Each number is 500 + 40 x the weight over the matrix's rms, rounded and kept within 0 to 999. Layers, rows and columns count from 0. Numbers have three digits each.

# layer 4 attention value, 96x96, rms 0.0856, rows 0-95, columns 64-95
472450475527567507503511510493482461502587462443571551488485553471539462487466553514460539482464
490463486517491510552534449494431444544503451518506488488521537430476419532544538469456501529494
475443439534512557554454474612524519481477480488533487464455521499540532487484493402468508543488
462556590497457464538480478450535513467477518569458474452478485552494502505508514520508490486471
450468557526467408502527522420565577504456455467545466461492438471557477570507482459411463515543
457522502558530538558523547462445547562492516533502446513443549438442491489472530447432487524512
504567559435473507573590456512512516509447484435465464496534539435555443475481492456491552520502
532446511539522458456590486486478478558480548529523527542490556439470363522485520476452464467455
465528554493454575500438488520466439499450512471508483527486473554553579445498446522530463506466
513496451524549484550431604530468486504381495470546528483511484547522489513515473454468501530471
412506552531484505471496498469537487524435470517494497528542537553521464463502472544499531492484
469440450509433475405578492452535441465569480499476432545543467458563460470535484521508545553538
549499521484473489555481515528553556538500503507499528522445516491474448529522503467452458493462
611513434524494423479443476519462560468429537472514523489561481520484542520536517544460488477454
528552501471550541492455491443494447499486572532545495556542460506547462511514540550451542448521
495493476510511592448450554495499505497533579469493466506468514488506558460489495511493495487495
504488563451482601437428444494546470470480465566473472467495466489432526478476492597581460497510
464527497420497498582519521455469482571447516484523512495476499454490493536502502525489529489446
516507577617501495494536468514453464517459554596526498542530550523401541526519492481590455478467
535498487577519396527517526456444542521443469477433590530496551518476413525533510435497503508496
551540558471564552453520493511453491491564538520466549465522537495498455459470463457535479577457
517454495505490485429528465432539509477533443516524452502554521455458543481489472487559493599502
453465535522493572437581444513584518593498444522506540565485484544535605544522528535560454495474
510502573470435470505479428535472426436472504562509523513501447522576422444522489511592501572575
537434493407577560532527538505447464472467507493525468487540538454556501466475452514492525494545
489486532516472564501538531456519536506463583442456544508459509522483500477494452451385479455457
506475494462537570501530535480556482501590456466497513467503548359499468519492493473450546577482
538447524435529582502501547461499404530520495608511539483544433452538449551454485522527562538555
551509466467497486544443478524465451445500530492558540509488519518490541575513452514485506462520
517489421436451462501478503529514506499536489544488583506486547522456517486511485511526477501456
517479479510557511514545442472419458471608463549518528528494484534433394460491564521505464552539
442514479477508508511492573521573563500530541507476457466497539427495523559530436413460476478468
455544494446464494507498546586433478536439487521504453465467520502460460563525522493519492509552
542492516456496509481396480488548540487490456460514520548474565538504468521472498505512446443514
439499504482482442516505514544480441508470465607482509499532487535513521556494494508494519479538
510530476437530486550512475534464508503469513476525520480510441492456484497495558496533505499516
455464487527482501556465488502544531543539498522514434489482496480450550521529466457476525487471
496523552472503471475456533438481529483455442530440531546491416419483464487472524516459521481454
494513520528485487484493499559515499439604463452523476445550405474464548545484531503500490452500
509506423493495532540564561567506469523500474527461450536516514496480482494521540443463449488475
540516471475530534523464458470509485484647429453546426530521519442488544451497468495551485496554
524538459460522493541521507492480519510470443409468466436528503516453451432480473538539504504472
448520501525501451504553533563491457545518576483505460503432537568560491519517551476440488538507
567419530514496442515476480544582474450570503500539518536544585527531513540494541497521512521541
466496509494432500470530559467533508505490543540514530511547524521467540483531499476509440559532
442564483518537543518508521503469442518503523579508406458496533503417503519478471512566461524530
509549528529576464540532546539524445485477508505460510453485515536561477546518555502446523541485
432490513535518535513513463514509491562446525531529499493509507530542581493471480499553490489455
531542530478477497413521583510483562483512478459530479455538465505494485542486555537558522549492
439455441504562411462505498494507472542493482565525489421531431555563522491517554447496464498502
548479469558559473497512483504454496522473487429529525479566533515514530477488512481541473486504
475441520613448494485478483550489521541543432606498454514474473468506513501501484503443477485533
531532496460515590506501540546547498477487467500537520485472535466475455492502589544475493522469
417517540570445495428454517475483497515520464439501507509500518508533513522484468569528531484493
457473472535510483457526550548499498520471516517497532497435499486475451533506467447494551569509
493547485462519543443537506508534518505519528434489451515461469552543460499507522506502487464495
445496503533475437504505476535507499484445390523488544503451463467468469427462439502490475509508
524500509514505520454549472480496518472502583481459465533524486538490519580514528583491467476499
481500525459426545525447486515445544539464418494502459471427481490579570496437500560512453529441
472493461479472478512525523520452503505554497470523464485509407474532513463523456453518457559497
470540534478504487460498485536464518475511491467473507547432557495496458548516541518456490544511
485546478449489527490546531530446480500523455484500518505493527493480492461483542467475540498510
540496480503479541500495487519551454521536456528487523519508537460468477465508485513485539511509
488448491469479478511489483579544533494430499577475534475483457427484545491513496545486478401462
501468456454516400443519472460545529502494600431497533507482519585429524605500580458508531578514
529508505442493497469531473499418463484566530447512570515535529474513537503471480504504533479546
501492507465483503514517555519571482461590486457471504526528459436506464494503475482507489525532
517481528514516552521462528497570468551514546469534472450465529535575583473468539463474507512448
549482465423426560430546534503480559545577460528513490524488527522497431428494489504507503462521
511523506490555557515478532478498488550569430493529481484462471534501447512490430411381517534483
524475487515488501432572488408459512448495480554542495479470443500469420487493469561503519563509
515517433461494495436503552549518475497578538431523522558456546528525559532520502421534478481482
497534492534513499483438567556601463414497562419495605562510574538524451548479545477442576476523
468505551529491582488477467489537518533470457445548496470489529469449510520531453445549467532545
489521439486483400556537518496458504560585519598567438495504475519483493500508510543518458495518
577544514448539421539522464534460483459511485479496588540524548470444463463512511484511542506494
522506531495548432415518506450501593494420546508541515465581531459491494533462517502607500516497
476505472527500483416448458485516529471526456553499476495559535439441591479524531509509506480486
500511560485526536484494429535441480591606471466490451459492439525450521521489530483503499555476
456524405474503407472386504548421489460467506487488532459493558464494551454485537596555449487506
524499538460545514537482516539475525508487531418445462514484549384599507514513522550507547503411
456403485543462480442471510540479528491473446550508470480492567495512471436467503451518551481502
486533461530518486545561441491520431562523504596505444437522435481453495539537413533457456557487
450443554512503556492474490465542462448520523497441463496497449479492447582524483530442543446515
597493535521417419515556505444580561471492604479449474500480488465481441520495541464440549461419
471462486538564400567496479488559455510561483466520567531499562475489505546466432438491544433471
504534562522504480463532485486512523457543521508465451527504455461444464542469527530465522433542
536489451537509413510523528407502540463460596524493537569493603502540445501468543459602560442525
450498549595522563480445464489519533531461467475565560444533469520508489419512480488479444573489
486481467522560572495501599536463503533450464409554509534482466452413508486511412493523461427489
405509455454501429612384580510474484476483532540501559471472526435498561458459496481527468441522
551525429570485515459614499484504479453439504475505532495510561517447530498489509512449592482443
482559537423494523497562523507525519555509469502509526488526418469553445574495528464479478505493
524502444531431497497459465460520502566533495566490435489575484581456528474496520476549486565532
482455421457481516526545455518520485443521499542497561534472572395479551542474527455558565457487
581496495494511508508546546483438547575514539543552505526506476473493456472499511487505474522479